Weights of a small transformer language model: vocabulary 1024, 1.2M parameters.
Each number is 128 + 32 x the weight over its row's rms, rounded and kept within 0 to 255. Layers, rows and columns count from 0. Numbers have three digits each. The size before them is the row's rms in percent of the matrix's.

# q: layer 2 attention query, 96x96, rms 0.0653, rows 0-31, columns 0-95
# k: layer 2 attention key, 96x96, rms 0.0649, rows 0-31, columns 0-95
q0 109:111151159127140156178181156125087174115146058099123101182168079097119164159175114117118177102140189081132083094180114110149153148127145151133142118077108098109152157122195147120217132134097110115114118148134103130191116078154101201123113072156081103120134123108161169121102125154102117110
k0 096:129105187118153122134148055199193127136133139126161106197136151159098160081073124100132151087125152114134029125173135147153097137122148163115115096141063156067094124146139165152125178140134131088176132166189175138180164148176125155130100146136125115133144161137105140099121129152088172118
q1 108:104101167081131134146117122147092086093059147118166160132099122113114154081107109079083163043143123147133103118089138157137065158090127105161083166100093113127127109092118114110128076127054168113122170125172180099098098094165155137126135163110178110102125167123148116102086155058084113183
k1 104:105120186053149151135135201125090091124112109184170104150088112131149143153190115094147128088140157186125156104137151188136130107090175114097170165166103124211115161088100132115103188088118118119116128113140157143135153151168161112074153145133104114079109166133127163118101076184105139173
q2 109:134166155092152144102178143137064113185167152149205146066127176103107104153127087131135085161146144119157181180157114121159137164100103104155132139135107078062137147172109093154185131090130163103140144144124124120162153075121120132063088148116143140058214145152131091131139137125147126171
k2 116:140142120100117113178096112109127073076050144095172171100123134148125071131069154058073112158175173102178107122107106110169192129102093115100142066094148106125082130111148149106101123175147117142145121119156170117106113151187146118109121171101170104117121145156075132077108150112118105196
q3 109:156140160184137131129101101173123144093101093109072091118145126138116212200108105155149138123136132120133093114116148103060127125111156167177129084135122122152084102060147093161125113089162120084153117164113159173108147078163224142164155124165088128142078121084104188174144137119146122152
k3 114:185094124161110081149100112099093131116165123109081058175147086185106185125163093134129160049101123122088099084170079094106162110147146138178135124136139119135129124114177162140087126089124201087168097093169119170178103104155115146160152157161112169123096063111120153112122168141132126122
q4 108:094129119120122082132172087135121071145156141196073099119166126122096142107165062171168100086122095083125174110166126085156125145100157083150182079126148096150146067112132172170155097162147100169136177104155144176159129125108147129103146147137164197098172102124170178142107149164117094160
k4 113:085144085086124046140168080145124131126129113173092132092106077130146118072134102146124130074098094125102170115126121133124149133097131109099128063140185162175149115137098112075118136120191191074114183123185156133185115138112192096125113118086184116106090205097133141150117137114128136146
q5 106:195159186132131172139118169124112158112145132170173172106168171115143097071086139137118125154099144085147169154104150085136147129100135142165107102144080166124120109144128104115216123153133233079118144128147150124173071099111111112149099131116197111108170174174140138170128143093146168108
k5 123:156105140141147142115065087135151133090080097100105181090144199125131120112096137059119105116124096090120096085100060128097164149129063128120121121122124124141110165093156127169084153183120107111154172141159160130109096118153138117204173114116149088128135093136070221055114112102115128133
q6 098:098119078154188106130158084180172174104136181095115097157153099116094151103148103131113174135114154166135106133180175128168151086150109133105120150081109177071132085124139084118201130144133146141148059162101119135145121125109068174119112130110094128049134118126161047118074121166141147130
k6 091:098169159112140156133099135139139063145111124089160110097108110124125123127117163102139100108202055071162098160176152141137149139111147195100086189113136170102170155144147124094145162191073108120153080163128162088198107100138139151126189155159128097057149170142115103123120135096106149094
q7 105:123065182096129087114107123106114173096117159120117138118100095141098149192094078113093138093158160074118100083158152110108172141132155146243100166157128142102159162130086105156138103109111098126091051144147161159111152133106176124119087143167105052090150137124145123115143185160146126113
k7 096:131111142133122142101166071154079129127119140094152062196115058131111148145170143130142073061176088128135124069167128100083152120137096172107092132179119087102125140157117155116129120125177166128117103164086172140112135135159148091104122082125101130123104070164096082068059138155154184154
q8 112:162115114138147097100149088118114072123121130171096106186138098160118145189171095119149194102134168091141147107168168074178096143123143150166089151169123136142195142173127117126111156132160063143102079110082065076119150154137104137112168098153118162200125114096107140138082106169088139177
k8 120:140202135135089139105206066127125119156146129117148101135112130122154151120127105127119145046138141154130129099168135095124141163079176155152148122175105097071154127161143130131148188071168120142054044141103122135200160117106121089075091142150143126145155172129112135187175144164134118156
q9 119:159126130135103123160079129101139097159093132141124157139110120149108144145129210109078155160161157115160166137100073140104154129162119112146118079094168082156098179094182066121082072089143133141186105115055115112063154156146169132157161112171099083088142102125105083111144096060117140104
k9 108:159168134141123118155092093107121082169066142140061095129157102109085164168195190061170130137127187118126068092116134112110096181158080137169126147050100077115131101167156125146093118154155160186146117114109129133127143140109184166128146114156090171160097119101125135148119145176110131102
q10 111:190146125155127085110133144118113128061081093125169139102152058130112173091162070149136134098127117172157156134062155118100197090120099123108115169171158144145150166169210108184130125089125065178098149138141099151142158124114139162098105108136137115106151100167159114155111065115183143107
k10 115:173118140148137153113094211037175098131118158128175124116086128117094128073131139133130118116055084084110153123090184110145156106127142096106143184196093110095184129172128107134152164161195091144172173155139156138173160136088151130117049102127113111123128149121136102142138109143134107104
q11 109:130194079099125116121142108115098172148167129145125142067166171110160126107164155152134147184131133211071117062187176150133070131085101161129130148115132147060108115142132141096168146176139130166101115085118123103147145119085144120170106120109133101106148136153117130200076132064123126196
k11 107:033147122112097153091092151090168120114129144226148194065150157113139099111129128154146151155143187144088152175144166133086116160138101164152171174109158161125103188148175105124061156117155116117109109112099083101083140136135105117156174130120169126100157097123128134119104114070129087151
q12 129:107119071162102085158188147078184092087154106109092096186115076067129145137135106131122141140139124105094092121126101130147160108118130144157101154095096095100158125198120091122080177165148077149119118115124146104151158090121091141116098129153100226122133139135153193174145106174155063153
k12 118:116170159113129069133211143135111101169215163107115062096166104132093120101127147150105104192137120196145137122126154159132182155113103136099152137137130121079174081167153146142118170114101133166145147135148130120205136142168094110106109109092155115111213172120096117178146155104167112126
q13 107:084127104117111148156167110133128118155139090134087109106139130133134155080086115189163148077161079115098098137124139111140156087097127087110081139105105202067107106194093145105144121137157128106096177157196128189175100136095108138048193161101178171141164150133166126123141151131150175107
k13 103:145108173071167077134131130174153168172120086126153161092116153119162133084099128159151086174146086087063142136168097155196094131111110143094171174169121109196117119068115132158141111192131137105132148131149100123102103110100110106162092140130180082110129169174144154093154141088087176168
q14 106:077113118127154137056087119105136150116118097124102213160163072156134120115136145171087150159109140173200133121116102121137140094134056159146135084134123135085131138113192202118092122091139123134140162095097121166148162102080194132136115107136122151108062074128122100108127158070145166178
k14 104:083153128150137167104114117122172090148138083130116176101178129165123150123179160126171147146099119102170110137181158093183148076145109148164167086066165131123161128112194075113059158122188179143150114176078125148134182134116104134146101083109094096114095144110169100171133122132081111179
q15 082:140132145121082144184134161154118213115111089133106148127133102113116145165156196146120119100148138134133095052093191159194161075127093164068178144133076141137146146041107103173158133169156111166134116128105145167091116132090126148143131146146116148173127114195122128126179141084106163108
k15 094:121112194148154126165116083113156123184122157158142147086061124184148181112102126148137092103137122107068085137100179188142160142143114169130133105072088080144177143094133132185101134185166118127125116087107104150118154151204067125158106127125114108133087078155103188105127069143133138123
q16 126:146137083148183105132129139138135174162210134130115108157112123133191092133158120129120131130162157145087145127106127153145165168109097170166138195137133122106193100103126083124092048171137220082168136131096107157168108107159157112153158134119195185123132128130142112157172184131179146130
k16 128:140074174073113134103124106126092127096100166107133102128137135116167085147112140156097080173137079143105091116106112158108140111111085113151142158079156108150146076085180141089083091171109164064213107135104118123115133161160191097154185144172162139094088108106078155151161129138110057132
q17 103:105112136129101182111140178119150141140132073202117171161109134149133142126142122117123157159096168177125165112117146113154103159119131097129164153188108091145089172077110082119067101085099162150102167088144129105086113132092059126145126108137132133238069106084160181127174108099130096122
k17 105:126142136147126136113158100087105138123106092185121146119064200189130171131113173181095136100145088154117131128122114145114071117209150110168145129140088097127077087165144098123124137144124068150152116074141087122093197150162091101156160125108134134197133121121108183169146128187100073100
q18 097:142167169114169171148135121139146168154184128155146136141158090153122174077148082160151144161132093135150087112171090053082089128180109130153124159082098137102168113132122137162092114142103161071121124186125148134176127095047085157142097102161128149073189117145133139142158175158151148067
k18 101:096123107118148171068077100164174190130149156096149115124147112142162153083138146098107137166096076114143114139137102122060164104137123140093114139100095155075118091116163176043154114115142161090174163136140094115143102077076113153190152094165120090108164098159081134125115139147119209099
q19 119:129088085168147134141178083137143112113098126136091105138183110149100121167164081134150200123114171141197137126119108128172117087126130141109108090127169144157131084158095124184147120213091110128155071131135127102085105110121156126103079145118119165147085071153128135158163079170121025122
k19 118:112145115161098069212167114112122125066174097118142046149089206076075116156133112104105128134141108106112085120128143085153137136109147210138148105159155132129168162162119078085130160142123090086110105112129096129184127148120159161119124086146119157092150149113103171159130124154172064094
q20 114:124115133114099135167117162165113150090078094112103106155157117178167104137143134164094122185190116139091134115042097138109184118162123144176156100100171151180116115121097140120104066127121169157147102172144166111063164054172184162138131171129098117113089113156077156099128132096083108135
k20 117:114108116153125124171091182103115098117170163089113077174144112103182154137154062187154122151112127111086066151139125154100100138172070118143097151080189080151066109098073120120107117107169157120111099056101119153126162161139163115140092103144068115103152092078115075109142108162141143113
q21 117:153137062121115132144128141095095150111133129140095079102112120153100116120085158101127162157117098074106155072111091221149155060079134044133126164160088092073181129141111172177143104095137079101126143133142128090158134107121144123069167146155127175128169156147148167150159185148133121099
k21 109:192137128121164111134108125104108127094118158129146132138152151173146082118098145114143093092068151097156137142101151146185091110158111176100133161117138098145150111145158164219166095106112144102149169098082190117150135100138089051119140128155170061163094183156158179119098149141190078151
q22 121:144111119137110164119088148072140105120107120125119141173121100148087131204180137090090120115084162121191150127106130145115189079126138110106133096106172082226126160104130130152094164100086103109130126090089145159070121159172128159186135178112072124122050119125106159106118081144168123149
k22 108:163098122164128114166101077101162122141140188122048083174173116119087177183153098110115119142124152167211120109143148121130148136116109138164095129101094133138191163168148113129160194122170127171130133081142193118117205142132090145095119110135098206135151171114129123136135116169160099121
q23 109:172115153094083111116088135096112141141160134124154125094148155098081069151066152117127140153128141121064133131092092113143086197124163123168155095130170164106131130141107134153182119122121144046095200136105080111128079090064121118137173099128124174173163095145086104140168106056100145155
k23 108:162140115144079163103150156117113147130136108096098152139113179044181114143075133146152135143142159098062165140165082125122115171074130142139157085190143127144059162132217180142076100086160126121125144071113150150119155136124151140157072114123076103165109161120126181119102098130154161153
q24 108:096133140177133126172137142092158147074136115113083100111192158133130161077143119149191141134116158141072076124142170099098148133179113169134075127109133096101159135094121078160129190127171113156112099099111105163133185101178143101156061175095084154180152056127162121096078119129114112112
k24 103:115116072118126115148170195117110150146142073138126080114119124120139136055180122204124083160114109184131105118129170115148085115165096167121125128099158180090142151166128160198117125124144123172086083175149145141189144157133127167094143156135144146131082098172172065165123138096102143064
q25 140:126138119109117111143206127125105141155177110142101076203102104142128169156086133146144160155145148164096101067144097118134166115128157144178125143136065105088123135188130105048073142120089135102126126118150145140136143132150128092092141053165063171128194120188134105131101153197151113135
k25 132:142121114073165128133192143112092136168167137130105121168117138118103082078111139063154110169155170171089129113159099106160108141117174145118117138086083070041101108135129131103120087091100142065158126081054115139175085169106086125107143068117155131111157176145162091131153156138119171121
q26 102:109137120097142154124194147125147108082151109140141114121167159118114141121191100140152199148151146115165093133148105118134153107155132177161133050182114079171079120106126124104172107113174140086167113128197151149130165189150197139103107079128133175095175116107129091146098078153173136067
k26 102:072096095112064136178128098137116035153148082165201136143121160153133130102146088108105120114135189122145087110135087041141151119113065128155135120100142138111118155154125079152098080190129128104165124133161128129163117097154191172092094107121128159115174132114144141084169112120109086087
q27 084:127144206151148156103083100169166150126111137144155182096110085139141122174135155123120156093138100077166152161097160136169173125084151127086125076081163172191140108145092124089172151163051142134114125188131152122101063127144098088116082123132129094109076122102091129106156118118089164185
k27 103:119136166150099139153085078129124133135140176085119164161089126101108102206101121137077128082126071068131110143184119092152142135122155159117139071123115127157134117071114134134136158194144138204117148140115117172080147205117069184165150168067089167118116144082127143113145112170118139150
q28 111:141110127108174185068095092094138119076126104093161146175111128124129100096159156114126146157175131144133120079090183150145049101142089146133148193148092154133196149109136097118138076150064171128152079158098101144129140105146101129141167198183151171145082141153163167177123127101122102118
k28 114:144136142173136135128099105128123143095125099115168143129096144129145132091156157132111157079115107180160155145082140169115157035088149163175107186136129142101130136049128082168113164149102085128155061156058162093122171137153153047120189119136079102113117084130134137168175115127164119101
q29 108:120170129088180117192110077128160139144161108179133044102107105077144160114147102221153167123115052173075114070124143129118113110143144137084105123196154152157187118164131136121098104154164147133140123171153085155129113165104116145077117133137118137119199138114108169138129082130135155123
k29 104:129122126105083088118146081072150137180145179108147125065106119088151089073119108107122129111124076129114136132132167082076130100080121145092163169140099097082097125079080123111167088108168110101105128136115128198113059149017151102164138130130142124100157080134136124119116078111144158090
q30 137:093125151164125097136100057052145131147120137110095058163102094114089196166150073109155174103142143152118100064146104068117083104121100132123118141091118098095130179178153157077108164123128101157135140154111195179125151124109122126068161128126098135119115095146153096140050099153118133163
k30 113:125179082071149142164109106121123119205118107143137096140139110058110126057122146112144136122137139161123098107094113149179112038075139158117089174136067137105106151156083119093110102107202133119092147130074094139145091133085073152101134144112111118106165145141157104152105114133130164212
q31 118:157068198159163153174085127141143109138058138109074154153119138109125138167142162134142101146122105117145162098087089131103103122131129129115129074129150132178089121072100133149056130151140091170156163103143179145057112086091101128144134153102075140194078168131119147048153093126121140089
k31 115:129169084149115102163145099082119201158126110064059092141116102135080164114122105144168110124159091164082122140104134114120110105192145127099122082101100131186154067151081107105135115103077126139075131096133110159103124134096139120075114090139075163123164077156187126147102106211110131107